config.yaml
n_kv_head: 1
d_mlp: 384
positions: "rope"
rope_fraction: 0.5
init_std_down: 0.00531
beta2: 0.98
schedule: "cos"
Each number is 128 + 32 x the weight over its row's rms, rounded and kept within 0 to 255. Layers, rows and columns count from 0. Numbers have three digits each. The size before them is the row's rms in percent of the matrix's.

# layer 3 attention output (transposed), 192x128, rms 0.0963, rows 40-63,104-127,167-191, columns 0-63
085:134074122145119104155118139105105136204118094125105136090076123159081105122130185177107175131135084173147178163112147164140143115176096142147144121080121103147096100095104131090159139113101134
100:120175081203116134128106065087075108101088112118078097153139119130138154124151148160101077162034120177158070086098137142160143120099128154094138100121143122146138092201177138201162164058166173
086:139111178073110140158157134135114138130129102189157100069108185141133172146138157133128178084170142095118137162122109167147176084111166154176147091065046080116144100117100111180134141151142167
084:169177096152130146171122171092105126104152184111123179167120099156134112186192079128124133153151117161123130144169214130139182112089065158159075121148157147073112131157128104138180131156133132
096:125154167121159124077111187135162112172140148115159124132126166122161159091145106119091086125121113112103166162112112137072126157160124179179140167117145092132106105083177128127130145133118149
082:111157084136095160175109129133133130131108164137145126118129144050069095174130109157106121137135120143135129117143139135091167129180205086077140081119114155107135168095129171177157105150136129
088:081128134136147123117162059086098154147159076096129102150139116185150163112117133193139118128103130127131143142132134140121093134135126165098139203156113135128106089098140109141165123121115098
096:099126143118149081065112154157160139118117082154133117070108188088110151123092155141160139121170126146082146182101083211145138111170168141151129122059120081117099150100200137149119144084156107
127:068133130119164156127147113161102102121117143145166119172125125151126133187181111094184101148143126091164155121113085114093144087124145126108093171166145126088124109197103128158115093145129152
077:135095113152141164145120138109067128132100147136088165135156090109131083152138080138149104147125143087109078062111144100158086106167129092148074137192107178165137169158074107125132138092124120
085:162099109104161171196065103114058156076090098109094067159179143136133066171219139105185142164106153160037076168149140145161137115136120127135112071119116208108163103153128163155143176052109108
079:139181112130100136188115131094143113126144173129166195160142129083134110121150087072166096122143174153118109099182148157115122144091116109079111117123113149139122083110155115180140122161137134
085:090096162093066141142120184121178130170113135111061160090120088154189097095160126131137138140134139133118166092198070119179112148083141152161104122108101128128132121124107135152141167120160085
080:132113187124136069139093126120146106078114143111134145125070144146107152124129180141170140133122127159081164185119142161152171112082092111145143171088113107143144109084151175084148122155139198
076:103127068127152118146143116160128145066084124071132136075137147107101201175141138201149094176111197130153163126057069158163128124141156113096142093091118103149105156133163124136170113124171186
099:116039146139153116118105070116126137135167122151172143149074136139137116119159173124215113150138140070089158154108095126173097132138129104105061146089112112123107142166161089127124059094076153
098:116122159110135149176122098089118178122132117092102070154163142156109120107104168130143114107079099113078100150155154117167164145161152144121170182154175127148158143098097146087098064181098122
096:116143135093150130124101083159130152128194060122095157128137152081112140166104122169132101112126168138183135112063214119119131095123096118143106153155055161170123160123095179153122140145209087
089:128150133121121111091102133173120155058118115147141091093070167099109131168181170173172106067133125182099132104128171161165158125105040117141126122044126121148148104120168135121153157105158146
092:164094101125115118139132151179102154143157111123110142098127175151094163102126160162093140134128111116126145149123119147111164117131145158159177060130131072138118127036133122109157149152146153
089:093176174131136141093136124102140170117099127128118130149123122051137122114093101087141152145120195123160130128154136089158089135115155103147114161178094176084122158167142144132136107171125119
087:131146117143118080113100102122142149086093147165086097141104107159116165148155132103165111103145141136133094161183122153163115129068177117051142183176168138177167132165126120171102123120110141
088:119110125101092126144142136128115137115146209118186121097125095152129108089110097183141121085148161132100100109168150122130123100142141126154121166084097121187113162149083106138125080141148126
095:148157082137126177151117130134120066138114161121074134148180128098112135142156074126132101108141155082132090080128134120138081142120127135074132136175129144102138162201099126171098119161126130
085:073080090144138152154122102139073150187150181117096088104175118173127154109140169112123104108129116174174069128118150108107102109127129095131157145092119142142160109113130110081134130106065139
085:147139111156109153177109175129102115109074178148138129128124125158140124115130138151132105124110121157093119119153085121198099089136152151100121145112103127167185108143135057142121162168081153
095:154083182043139179130099159093125157155169117109109119117167154133095143161142144106121152087177143103146154143112097123141114177162177175119101152111112104094135097092101155128083155158107150
097:174147104157122129098093171100076145146145220139109181116138157165131100147160164186136145139090100121149156175162242139139140140116103113109096134140157122141162115134175124104151154104099119
067:145070179089086122123160167175185097150130144101103142102181119118145137142144090091091036139132190120133082108095079074099119138169150175114130127078067069133105143192078103159101116137135143
070:182158122163096143178108118128130112151085134147122124092157165138163063096121095128108155123142119131146054142162208170150176161213112060133178143122107121167146104139077142158167111117123139
087:112162137101175097106138109064117121122121063084179103132136147146153183108131191183126138146076093140098156163160132111075124123138120153097176165137156145140151117075119132116118125135081092
079:098169140169150138120152070137209130130171126082100068091132154095131103124130078106139125102133143104091084148104123124117085140168152119152168153117131139126103166155112166131097048126159125
089:085139172052138105148107156162100097139113100190162133110167144176113134141163157100138113124124076119202162139132115140123145083104136178061114127137139152163146115111103131144146139179139104
072:110133187114121135130121159096158121189096104140145177116154120064063132139093120160130119124152101145092120079087179139200139059114087076154121110096107128150083161207152133167116161094131174
088:161143139102142180151088129109089153105132125124109068115101128144114076174170123147128143115065095154115143189110170188120121153130131126135165053119136167140183130116129147054121157066137127
093:139205099166135135209087118092147137116175120089143129131182092119102104116158055084103142116153168168116119100118116124107098165123163146116092102105131090132134122147159140177114143126202166
079:060091166078085169152124141094110140169081142127118127128121099121125201108139086115158053131176137109133120092156074103194127126187179164130111147086091097134184083070114098133130210107115109
078:153136117153180106138109111185058160116145102087078170140067183098136131131101133175134157138105155147127219140112163112119129092111130102187070150184108149165145152046128131108154116150122185
089:151129132161117116134105090151169137133158137068123088081115118104121145102129080131161112145098160116139109175104115126148121141151136115121149161101127060146119118179175166095117131091177133
094:158087075206129110182148094126110153147169084165122123142114129087083128140130158090115101148144075078138156128100105157120087128139176152104114149130161138099125178125150068120118099182099120
087:105144123113136091097133139135085172087124098152154095180094133183102112169131156161138205092086149117099169199145121137146170111156115146164136189103124108157090148073120141107148125126121114
087:108155134136140131111133089118124119141122098176130160128159169134123173130117139134135112083104088130131130149121120134157102041125075073152085089163113159092135144139169105126086189126115147
087:162100118202110126115104160146176220096169136117105062143087142141131100135166121120145128072088130121115124105119158169171103169113096136154151117101133160116175131166147127081125122160152141
088:107118119128140117097097097152118128163194152093093110085175165140114154077109094154122126143084111116130114177113130142099188146120135129147152089153131058172135113085136159081166164067152135
096:101170172175106128111143089144107098132146124142151145128103120071115143107115116094147130146082157135097164113149117126133126083138147133157105180136150122164119184204086171131163118082158129
074:146154095111134114127111123122089121097193081093133141190076132140100156158155184116135153106182109121161172110151095122154156120102176122107103150102167121097157113091166110158090119156136078
072:128146107124129149103144139087142174093114173136158130138138160181130115113099226195164142157124109138096122085190161114154102143094113104166150158056110188168092133147111131113143129179071139
092:144150120152120126165121155140135054147164137114111099161180146105084087126132050094116115069135134106095092148124161124182127120139135169085174144168134118128117130155147140097125142153196126
106:141127163103104088102160145154147146171083125143150139120141123116167103130138108080129149180138164181126114118131108133195104172150116109107116160139115069126163104176124104130076129087094095
113:103067151105122122111084124150100151182103116118071153116064087140143141149140127175128112136141131150123093114103130127186129102124128112140152150089102098156151099106102104105124133069119113
123:143126126164165177095108074127091128139130115145112147179122160154120090059174125145109138183136076121104143097125149140136169129121135112077132111085161140136094141137123147155086158094067156
119:106123177086173102148154134109113093134122129101172103134119207167122120170162135168100187128103170098160136154069140135097148155149120128196140120125075136168100104040127093078148095146147131
127:119116121137146108151104123035122138128125199113143192137118080098115134171153080181154167159145109176113134133194125160156169111072063105164099109132155155096131152167151114159125146141140172
134:180178163122019116117116202169145124189165171125111105104080103115149156158141161112128101137103154150113121098141119098085156136110191138101118181128140067124132146104117150078130145103146161
128:104125099145089163122052075131106128149131153183117157123141119086135113168092097182126101124165112112148095096177100149139170091127192070096186072159071142092157196192165122170143131104120118
109:129127131103165103062122115121052152126120092146160065103097127171136107043150159133136107134151133107127159111143115171121120129081108141135109160029202159106128088133131138140186161090113112
110:124163123079131127120174089148171111138127110091081143159171174185134165178114151172125163105155157110129146165125129103096144149136178106118136157164043096168110142066136105127141102157129118
124:114145125088160087125145159140105080193127129146135064131146197156154146127164157084169113140071117096142150139143185199117151088120107101180125153142154133116064140125149178109131131168134172
124:159121112164129101152133167153092157108111151168094048105144153056125103141087108129120088095114196149104105122076130157138099122132129155144160126157119175126137172194098143099166150150178090
133:160130176125158123130133070118064092093087088100106127196161187153133128189146129097068180169091124114083134163117123177127125181118150149079143121107068175114190099101104097142141111095126111
112:125124093156093146223160138131174138107133149110161188168166095144085117147161090093120135092101143139108139145133155104105120140164132214145136130103144081153086109096117073149123097195114124
123:131093212144087149156128158139097138157133153144138098094151078110121079111170148044105124133105108140140120110188110102187161155107124162115107150056172137085114126124118155136123157125080104
119:112160143096161120145132126117162083059112137040122197193065131182127170100142210172162140138128141140105195171126132104143145132125120107124111165091153106151152118053139112122147132137092174
111:171143125147146140149158117163167168158121124111152090107139091104106122096132113102141108153093156143101121127122106104149165146148153102099101148076148118141163159199126138131131077129071150
124:165107060120125099169145134111189152125166140089094166146119150149121118140108168144130168100061118128111165172090137091134096118159105162135146155135146131148125121095128127143152084201144090
121:144195159094082131162119130144074126065158102162125121144147133125128118130156132061125083113098112105121102149110116051134138115099157127119128158103164099101178118147096125107144120089156135
121:189133191152139125126074105096084091065123078156145138142166144123129081166027113116172110106157142105158154153079155145126151144095046124087103132104141129154107165174120108114140186135123114
109:087130121122160133124118144155122133082136106095106109116084174141085122179187086225133163094087097139110142144095117136127072120151079117177105125129084196125137137129134109127164136161119164
109:161073150126138085127127080145125138179125127101130153130096096127115158093114118126107153183121088142112118124160106073109201160131120090135130133128138056164198097081150135103101082108122144
104:062109120145140134139163121127126153111066106129122109130167084085116104139062162143133159098131215160137169166158132065126096116130114142173129120208100151158088134180105151145132105148105146
119:065114164120132098121110112116109107029091132114140165148088150152122110124120137104118119140135081096141117149107098146129101087117123156121125095051170153172109092085094079135109123134167125
121:112103088138132138096099163144102163134157163158132067083121163086110109092183089197148081061129182126142095119141134131159083092145119096198152079069108198151110179196161136115142166136181156
115:220128196192124149196152142135110099106144111126139102182181106136131119129115104052072121131118084114126105127157152093098152162150120194063143173133121114126160127097106106133107094170096143
# layer 3 attention value, 64x128, rms 0.101, rows 40-63, columns 0-63
100:117140154170080066164147176137122126133151185128107122139107083082102091158153128167110130162099096129150179017084113122120139142135126148119082091111195109103075061134099181139139131120136179
105:127162088147034025090127118141099093152102115140121172158149092123153106202084125158154169081105159113126108093186093124075092101139150115133156152151138132219133092136130055117130163131113104
113:100114126142146163136137069122115159132182117152159180125108095119112139124112109110118102119093141074103187180158162198143169163141110080137095149035068104070142083144089163177100146124103104
106:159123126156160179159112151133089135126135186133139153130078103122114145121101163131095153117104131130084097121102143086121128133076130139117095121193141137188196138144146153152106148112107124
098:124148125098190136111104099113106146080109141207183193117122140132084124157100139194116133128111125198151109066139137143128100153128150091126130054066129105102131137087084125138133110164088185
104:129131081146183123133073132117111118168147122067047163137212138095175128064111155107105119144181122221110094139130086168129104118116114090123080103128169160209116110161134216105161163114135076
092:171195146117109115155180151139109099117160081102135102130105119115150123212080139161121131161115102107128116114078145120119150083143161094162157137118151098143145129149135059095156063105181111
094:092146157150172133084102124120117152108144185110155093077152174104139161111086180130131115183175125123104085174167170163179123181144121124078176087095111121065090144121099173076126166123094130
105:111164099134129114150158110120157110129131069084163107136081116165122182185171147162128133106116114174127199137111137121151132082168160154106159103149121087167185115135103092176155180149139146
106:127110133090151197128112145117183089117143121122096170105170149092118161094138104154172091086160148111165097136163146094117089053105116140087100121165088129123049106087105111146091060136153162
102:131138100120154140108097153118077116112162144146085141102099111133188136152169140093155130134135165082141166148094117150077157101180130131106097104147142147106109095165103134131097089114112081
093:114098142126118092070106113111118129130138146135133099118163158126106061079127108052107111094122141102154134156071148155193128123126093133079084161101117121136167131112119177108114188156112105
097:106137095108119147151094173087082165067149098180085121128109172148142156163144100086141144102172149134105154118127165169126093169166147107142153122114126118162175122131154140095112106112168133
099:112124152186142144158144121176053187133105175120122098166029137181204119142083162138135151152154155116139087112119086162103148113138148150173117157089179089132125098139126107131094136132081107
091:098125123116138085168138176136109162120086134139075158099131105099127147162099136099173130150096133156116099142195122146126135183123168134196158092108106094156096125111142147062127119102159155
108:186086130097194134099137131147117106114099181094115087108065128121102114128129183084177151137130176110160164163123152154146110134179131157149139105138145124110180126105164116131109102142057168
094:137160137109067130198079143118123108170122105106115151092113123195167171182133089107132148135089070147156102100187056159105123127112157136093110173096232090170090169163108103148090068142123104
103:167144123130146089168172106116197125133097149078122136152096144138176167146151095157110157116182144068124118157163140158140149060054139089141108131091136123163093135141098177084128112154130139
095:139092129181172128143136143155150164111166176120126115168080127141089124134174117111129130132085127167178075159170175080079131171117162167083123077155109115121124100139129201077131072133071115
096:103127193117124101184137153136106160125099075171103117097123098086111124096087123132067172186068127151099173105140126181116172133118168103147146152090149090155108148111133135162104140119146139
096:127132094168092195051133149114086079139184149107114131130131155112068114112144144106112054116158110202041076157112110183133095150145095103102107156161114124137144130125135154086107164127181134
095:153124141169082112144125170145179095150087073083106128124119148124150137109166120154172090095155225135089102090175117069175129109088147118137116127085110098107093118169155118142087107132124108
095:165111118128089140047135163144140135123183187088141162157173109119099131097074077168153091140055141096061118132108165117077160140108149129172096156181074123153102160115112079131144094108122145
113:115160151167088112141098115099161128159114122138128115143152156139131118097122124133143175077149137094057165191174106128129148197111120082122148132153166151185097091136140134152112116135151130
# layer 3 MLP gate, 384x128, rms 0.085, rows 0-38, columns 0-63
098:063131138128110104092117086158152167171091143094141192149095136136133147092149155132108107118106158078187139196169163096139148163132127153108126083078131076146106110045140112116187112144102094
090:156062105163120148083142163172144092147141122196110146108129174111092123106149188123161103079131117126086073091085112114121147067159112173095113171093161133134117087140139114093078105128108080
108:155129158136132125137141084133091143115092138115174145099195126135103102148190134124103060144072107109135156081112150148105118117127130122099114109058066110121175102140087172143180124116062089
094:148140107113157180109115120114131116185187092126121134155158147114159147163130107086115125074121155053083091074127163132081132145123100154119142119159136182135168136177124109151132167109159110
097:122120100115139115124112134138169090096160134152131155193105110142115171117139067067128047103088114082143133124129095052125150115080103159125083146134136128110104110135090125109127139161087151
098:092155106157155115104153172115190133125163130176143107111178143059159133110128164163158151065091112129129126096108152140105127112119112139205118070136107111149099167107169141161091133116117103
096:118108088160178140121104142101090127153081080119150150101157169093129084198130137123099113126085124084119097083147109147164143124089117114131089062176121129111114164145160125123147163130160098
101:165118165166083115138104122123164100038138114154174156178108118160166124096172093177075125097158101127161136082159151129148086093103086131109154159095138152099151089129154106118135116196091149
103:156133246138187109075096131082049137175151145116119114159121137079198106102136119091123130131117073136118101091155150176079101157122092126145074202132107139095169068138121143107156197111090094
105:115132184121161133098138149123099151073113079116140181158120119133184117161180058160130136105168126174167169101163146159141123113140067135098167140105168160083099085141170124161123148125070119
106:144189112152130152137080120131186102087142091132091128139133151158151109097166103135079134153117130134106122142097084113119175161148101172149125175083159105108101116050116133174168141139101083
097:167081158108158121202068083098130086155112118134150131131091102066151104124080148134180123163106090135126098121037113126138107142081094153106147135109146119091076163146136144118111123106133104
097:131184162094069143097099143220117178088054099106171200208120116131156170211140134188128125110134187122151141129146125132177103103126075132133127105122171165151130098102110111138105129136092094
096:194087093129119127148162201094083103142110187123108060098195087114083072121168160091201066154143137175097134149102160061092116091097110157188141116193097153152132095162074127105124156148068095
097:125138154129172126131153166130163166197083095130136153150111133074122113134127153141144107103121101144071110093121103130108099112162077076166104162193144103120143147162137150122080087119138162
099:115140178115119095112107123149140094132165162185132126122119155076102107061193102144162082075143118132111090153106091206174127171081128109179118134100187158129120127127143153095119151156140101
094:128093107082107147132112045088117119114156203118078138118110170078175108159131157131201136122136186153070099160122149169165112112113170153150109165157115131152167188177121126099144121133140106
108:127111107101146083131084180129134142098141155118126192148095161146123083157113111137172113095109152155162168144161115112209182118056096138175111091078174083136157068130156089182176127170083089
098:180107114122134109163111144107136073108089106079162133100156078099120133138157104106164088103116081208103098108076140125092103146174118140064151107085052147135188151178074105118188109110107151
088:159133079118116135144115153167093112075125140152138069086126043107097155101132116148152124160156128173124160105126131126130085153124171116102090138095093209134168089092159098133123093138100067
091:221164182168137075121130146069121104086156084085125107114081137143103154107163124169098083095071139123138077108064130156128167109155127087138083075126048156131125121146140133076131169113140119
103:129098143116111159164083139136057131172197102185056044092088109059103090118162151128155104080096090174120089116112159110121123095183131165172056129121132167116088152123104132135110164131121146
092:128109143086098139098188075118117173129131094164086133090103094177157101102162128157119143146173118159123118105074104147139096155117094117183064131055079115155152165189152114098153166089133060
107:144079101168105165143086148140097093147138155149179154142129069057092131125138136121122047152123167066193136038074124123145131131146201144144103168133136081105135177194095109131093146094116070
096:113170162159154124181094088102091160079120099154129118147092148150182114174145101142129130153124168111138120139181120138154136132105097152139099144167110172197124124112127089202216173162092149
107:155164152109162131161081144127047129072144096187114124092194139101171074081117165111122113165113123148126093112140129122174177096139083156102126188123147141105108137097166189150128167175137125
101:130113155100127141089102111199158149095133085131173112107132146140122130192102133126091140118102151109180133161089092051156098117142126165131112188056117149118100106084176102112141135074155080
110:175085126134052103080099143160059175108106069173157133088127093137104110151141135172112124106159137122147142091161184172143115137105115126139127079091104109040087076142157118108136166145142105
101:163151123078122118074103101168157096189167155125100239149102138145117117171093112200088099091075182134139178153061143145126126117118128147167112096143089101134145150155157113132139126170187076
095:125153180154162191162079068153080162161186166080115116136176069070108105132149108126072120117103160113153106161121121116144080139134098144129122104131106122096177128120117107097178066129132155
102:113123091127176109132143138152179161076129100154118141131198138119181177116101051154110152131085117110162107111123068153128073137178100161136129122152097073104097163124224106141093115180131155
101:169147182089148140038119110101115115131066083156111103143143159085117118142158045116154096198138106117139152037166133146143155122121120161144124184086147141047103158120115139161137129136148151
101:109098100096053141094074140140141134107179091144156097118107132098104164151125082120159087081126171065181104073083101120139101138160111193158129130150113102158179117169112103139152172096182130
106:110138155132123151212116129130087141068153176155119115170094123122122125110158145123122115102101094116078082075180164106168119148131064153134092080107142172120181117096131131126149097139125118
109:103143091102134115126094082113113141080167125117103113153102158126117133125124115151122117129093118097116143148132167064126153100056071191107162170087159122153137083024094103126122156172173169
111:094167134106166163118110140146130098153132178155100108094135085077139139076159044132170097068104146125086064144086140112145082122179108120154109136105121160171105197068126111172068094129147087
093:147179162148167172179098163146110128084142094108123120121166157105098134099112137181092167119165097122132094124053138116110106132103190105131094074132058128126184098173061138120106076117109169
092:121108072055160149203105145126100141069164080109117119171092135130154046169152121171119163120130134183120159171083118186095112117132105122192146169090140109112126154104113099151204110140133114
102:078173113118144170147086110156141109163138153152086094141152151131108126100094098167106153173104105086177147128080170152111083065149105123137162146132141084189144163087149110096139135133129164
# layer 3 MLP up, 384x128, rms 0.086, rows 0-38, columns 0-63
100:090131141106084149116051057123150155124105128156057104141140165139045119170123103205135161137153169126128121130102124148149146121045087085131091167110190111155144175157138147133084182102197141
090:094096075138078143135166094108168105171159153128127103108120147149070140071065166135145120107152120108134143161132114083105108103151133112095076196113176156141123144128136152133117155167105081
099:131085074169134082112123143089150135050119117094170137173088133151102124101121113176153060130083160208140202129147123114102077148147115106129175125115071167127116152102139171086095147131135156
090:168108161145085114130118097128184168147141102095136106142188137134132124123140101118082088104111113177163103119105092097083127123127139129112144163121134091130166153153121128048184058144151162
091:170123135119100117172131130117122099167160120122145071230158185154130202134108135149085159164154084130126116136011187133076111153148088163152117110090108143116105091150137189118124115086153121
089:086197106074135226110118146107149119069101117125129095211114088147155099154177089118129155120123105156168075148112202158152169118092127123129131126092186154122172131108129148126108147183157079
094:111079201136137168106151134167134131136148084130134164192128154129112160126115140156095172142133175084108133132146181137122097105128098142152141125157133099124154124117123138091112136179127167
110:106119107130159140109082158104119111111163136125055106091125154130158083106087190142100153156121098119175149147150157123171116130093085110167111148140118091126165109097165198117061092149122106
098:110102140132161135089164190119129156137096195085135148141155197105223162117143085102111091067153112151181160104151146169138100113075133147186133116135099078094160079165131108078178098107084110
115:118207146071170169135105127137152150131156131083119144190136168135125162139108164204125154134110112125098160112097128061124109129161099085092149139118057144157115110100101120112134101104108061
097:139143091086128088143135072118147130136121103117104149162091143125135129112138118196095104136081158130146074142122147101122123104162122187080118141065172129094163140101137140119136090158128109
094:092109116138115098112088077085122079128108168182144102174082128089077139077050119082158124148114152170100180092143147099103153083111107146129189130218070092061131191139145118170130125116105081
106:169140104126169137127134133156082106096145092056165138099114171192161007184115167172126152122143132096125133151155083103155162090121079084138153153095119145159166149095114062120137142074129127
089:139115160136151106129167150096135166097170173126188097123160053077091119156122132149147126133160128139145157141168121223114147116168115194100171134160104138127093139162060128135079116146127105
094:111115142152143131111184108090090095152128107069112081073151159117145097088153086165118155140170136152165127097144176124128145138140175135068078149119132182116141132131150121164123110117075115
107:132127126189085136096149124097166112086126166092082131176123107095166117081141109083134103121195160143140106128111094126150137130103166187101117130144145168150110116146116167105089125089089098
088:070147120147168112104185079112076179105144093198159087067104098128198111100137117085130130049123153087120139142147119136152088099147111092126148113157198101109068120136149110084174131181145111
103:138154113093117146127156093132126117170185142122113142132149195107146156145096164149129139095197117121151089155055103124077095101190193165106139184155078078145171138123109114206104091095142184
093:129126228172089147063109114131052107146182091157107113114173118125121104138118080121058138123100136135161119133116103155133085133137089108156110120200152063081113100125193160144122067103190102
091:124077162132131030166099099130121131141110133173136126080112110100134116141147122097118105165147128130096089166117137117152088147179142115107116160082121127126118108219109170192065156122129139
088:139119120084159153173171132180144126095139116116111111131138182099098118137167147144112124123107147139130056153105133195055139127149083181155101058130091143137158163181163119166163084122150140
105:122089113122120107194100093139168167155183167188138162097129078134117121139136108165163082167148098133102078153139148085173134182124125131148110110122164138105131179167104156118125140201111123
092:127137138114113164151150156116141100127096137096112171138171112188137200105157170105169087164086216107128128119174175179133113119149091128138114137149151094122118073101124147116091123071145126
111:136153177095108099133137110148190151074134077075097127116094167131164149131132093079118129065101131164071077147105118133086049107137111122105127094151171141140149158105164148157174111138201145
102:110138201195147122098166138134110143127158074097122138133152125087189096106130109122196132127129208193095130097130107138098096157142121155077156152139098130145186068150125156081129161145090092
095:138145104088151185091174115114151090112138111115107125129117128146142060125079100078076118095097175163110132154096169145109085135136116113151131152144132132179131117126150059101151084101153072
098:149088101094090138146184113098135141160191131069091137127094110118115154101104164094137060105085145147132079101110145132132151200125123151139121183140174123123124152125137127062140104172126114
100:106120088117085138121112138114132154082082136167143152186179112067094116131157109120142116140102161175131128234160153150107170120135109113104125084221103150117155124153137106143161094077129199
102:121207165158081107144113130090111163067118087080132174154090165158146078180099125153119079082126135146158174154145103101165141155152104126073168104083104142067122130170125132189076141134143118
108:126153104127081096117135082110094165090043091160149087111090150130174146159085127098133137156171083157114093120117138171167149087116117125167135156127142153189139089125125185163155152120131100
127:176054114157113100135118070117122117103135119165109097135159081107139128160153117148110151150171078157117131125162014189173162138132142125088146123124169125120102153149153116117029145082110170
096:104182095148079124110144126159146123086151105131119096153152187134147075158137136167145110128126095132113054176143135145110168118142153128171173132144169120142118131148142145115126176121196121
105:195161159127126104178148111146205121123161141060105137134130156153141104078124090078141121083130093170109137156123155146113089112154131121123098111103142091206140146122138101204117067109116132
101:193122062086141109144114099171146138120142093134121081078146087130131121090123087089085167129087160122123183154105098202138137080137102081162092142120108134220116131122136146127072146144140178
110:064136151095114089115116202112117093129093144149104156110145207155153178190104128105131119120116124118115105108123152126124167148074133110145105167139132086126100093123079142139093142074164116
100:160114117078121046095154105162171173203203117148104142117142146124109142181111191093145094165162098108138135096111096163127117148139133161141147120182088070101100127117157135124150125122177184
092:107086186112172101147111122121144135102128153100159179136116124107083149098140124173092113109126129137067075098100044150157113111123117169101120196105140126174173183127104122082107071150141116
096:161158104101124139090186128101103101109177144135136104052097115089176071152071129091139145094119113142112107115124093145122170153101144099141105100165157154107174081158085190111083130129089103
113:153198119180208126104140099123158132120138143166151171127163077127168126128116101129131077159148082108123071106111140109039156147159118108177133116131178093115117133201069122137151057131067120
# layer 3 MLP down (transposed), 384x128, rms 0.103, rows 0-38, columns 0-63
102:143078115106138126135083129135128112088186133114128104135123159103155065150173102109119173092135118130154118122139138126124127107129165171175061110149104131174091099144168093155140121162086133
090:135168153115130082155140112120091141098094128105148135162130128097160090163100082105143124157102131123168177116144134101135135161140153100181169093178063078131139190075068134157172148061143229
101:098130123100152134148175136159165125150166134132118140143180112156133136111116121032086149145161118114109132137152160136165035165152179125097098166182223154154178134130144101151152140163136136
094:148133070084185149112093153121076110070175140143150164109150136090122101134176115113139105122093152118154116168133173103109141162104163165137126068094149147158153124144142121203091137044148107
095:077112125129133121074161077142136153049102104169110149084100058148138093135149144081143173113130156126113093108226071117146152088085129089077176132118103084135149148089085100144140182121104130
093:136138156173111147116124112113134116095148150158106128084145125081113176094121197137202131059140116119095124091120059120114120073120097163150137106131089104142144129135103163166085159101152116
091:107142091120184129139097063148079138117111129129148115098169187102168066157138143110086153129089136127097127050198053158167162081108143185139095088164089107193142128136121110147140145201164125
109:139234155196122126132137173158202115130117060145105161171135106074106124146119124131123150171128133126093169147146099090134155132163112137162133153131090127115106130133188172155162134132145102
096:149181109107112145120140106159159113143117107145184152130071079143095104176153141172114148162123131103126159153099186112067094115179158087120117116110132152115111096069184146062141124090154133
110:153155183165132149145121160118108118127096162131116173073110138113191149110127130090112105124129043173182177143197084146123156094174081136112179121141193086100115137130141125111088143176145121
094:111134083133129145153147096106081096106124148133156131095115161128086124085141090120127147146165138122099097095084112073149146126019196141200082123149154123128093125150190068131142096104114184
093:179163120108139151097215217187130145149179112131105130130129122176140126160183178143157126143151146118183115189151127108104115136179153129134083063087130181206115114080123149119123164124130163
103:173105110133119155113148169173137100162135124107132130050164098134128081057139145088111072158101068164127128122104145090136144106137166086178172127155107096101116220107106112100159134144120191
087:111148073122091142110133089174140115149120103110120153096080202189118141100131144124093169096118153124168100107118126078139101138117170100144094114106147123105158081019209131118172116105150144
100:145124099111126117042093143165130176114137109159133141185135098173136139140120154115102132099098144135186099146142092168166116122133110146128181106164164080160109125106061125140109114139159167
101:070128118159109155132117099099093122086092132125132155159079119164135147157069224136101145106133092117104145154183120136102167101214127122118165118090148063109154150169105118134114113108107144
089:172087081123114147133108143158187049151158192096088142178174196113100150140138156144137117192148104176122124089133129148170171157165094151142113147129088135156178169132146141145121106067141145
100:115115141135155050120099183161109131106097068201098163129094134120094156094112141144081140099102132120122113117181140132114185025102105124187110136100181082135135101072163105123118155160149091
092:109105071143137078187131166114167075109053137132128166101179146075141159129126107145138090098140093141102114129123150130112163118116112190105141140052095080116117107174056116127140108142100166
089:117135096097139212147155109127157094059162081133093121102133111139160148074134127136133174092130110168150161084146138102157153169094168133149153086155080112121150155023179079073138128066127098
092:119115144176112104124110155071090153136087124079170108146110088211090138085087147075105133114107122117101144132156107146105169144104163079084171134131103078149135096103104114092129137122081114
103:108138152136123102096176101134187137078070114113160111152132154140101131121121058152122146133084213088178105172105108109083123179160148116135131126131065117162089114156149113073131045149084143
095:095129117109114127116064072126079085101139123170143131096129173124100131163107143088078183084129052153080103124084094127078125119068132175167129136064112148173135157133158096134167100177132138
091:106079090176135130160066111123065097183117135129120151150138099078120103134116126121127115155149110149125105012133109120132136142115126127096127118154122112141127147230102121125115158149124115
102:071084098123093101159114108152142157075103124165148155100156063160123077176130109163139160098104039139111157110116091156084113133131138149087188123131083134170089146154099097137152126108074145
096:121155092126137119140064137144131193110145128129112127117135089094119204159158169199116125110190148165108139145130100125147167114177149121111142079097148093136108069098181166184147128163117155
095:143156215130143095138121192131074164102101116109160147158134124149119123120101147162114094099130082160119147136160124123137148089114125048139119093112128110102145164050166170187100183102082176
103:121090192209209164149158115051114111108183140123149100101059154104140147112092151118088161126147127103071125129126080132152120086108083147198112118060173125129126120139070103125125146104138091
104:157112114121143153107158146167124137150108158139114107147098182167161101118155149107123122094158127149162136083155138148107120097119102083115095186081119092071103141088215140060117110143065158
110:134194156171116167105098054138142148128092163114145082132141080114138092143099060139136092144140103193117059129111150133153127112126084100123091092199129106159160200156149186127155107151128148
118:124050127188061146149136117087138092140169128104080072132161135138139124120160187107139130147139138112072102135090103142111178125109100171083115135095134161158131096139081107137094169116173128
100:165115129124143069165137096124092179165150150090081152066140113124103187125097118098079154068111120068121145073161131127128111155113073127132119091092106155119131146117092137092115118148116154
100:108081107151121083117032141164104100116136102144163125139130112093127149168123131153128125126119127108111085065113100128120134069090086138134120175161139109107115181206113100160107135104167129
100:174142089117114085140140135172141191096113176124163150111084154165176109070164124167121150120082118133119126115152093141122120140134112097129130116146166139149179133175080135127128089123132042
114:117071146142111102095103100077136105144162110157129181088226124111132193127113128083112133063163171137073195125099090071137128141136109073107105158106085127095145161162142118106125172119076101
109:131159150134098192116148191126128075108159103131157136169090187096146108106119075129099078071082179160155119165140160135106150155082130103127146192151148126135131154113150178217075140124168130
094:127140100110128159122179171135130130163178118165113069160131123153131140191120132120181173165143153124159138122108138093118131128104155131117111073126098173099084113123075140137093137091102154
098:151188132206084116100131138170130136190106161091144141102130183110101206089120116105089111101094107113108119137147183079146135147070132126101134069159129149132169108161121158105109191149148133
108:116180098075128193111145088136114155100176158118145146125145140138122120130119136120136158135122175114105089131112116101154120223100136112112108123175122197157099143165132172128135042148128127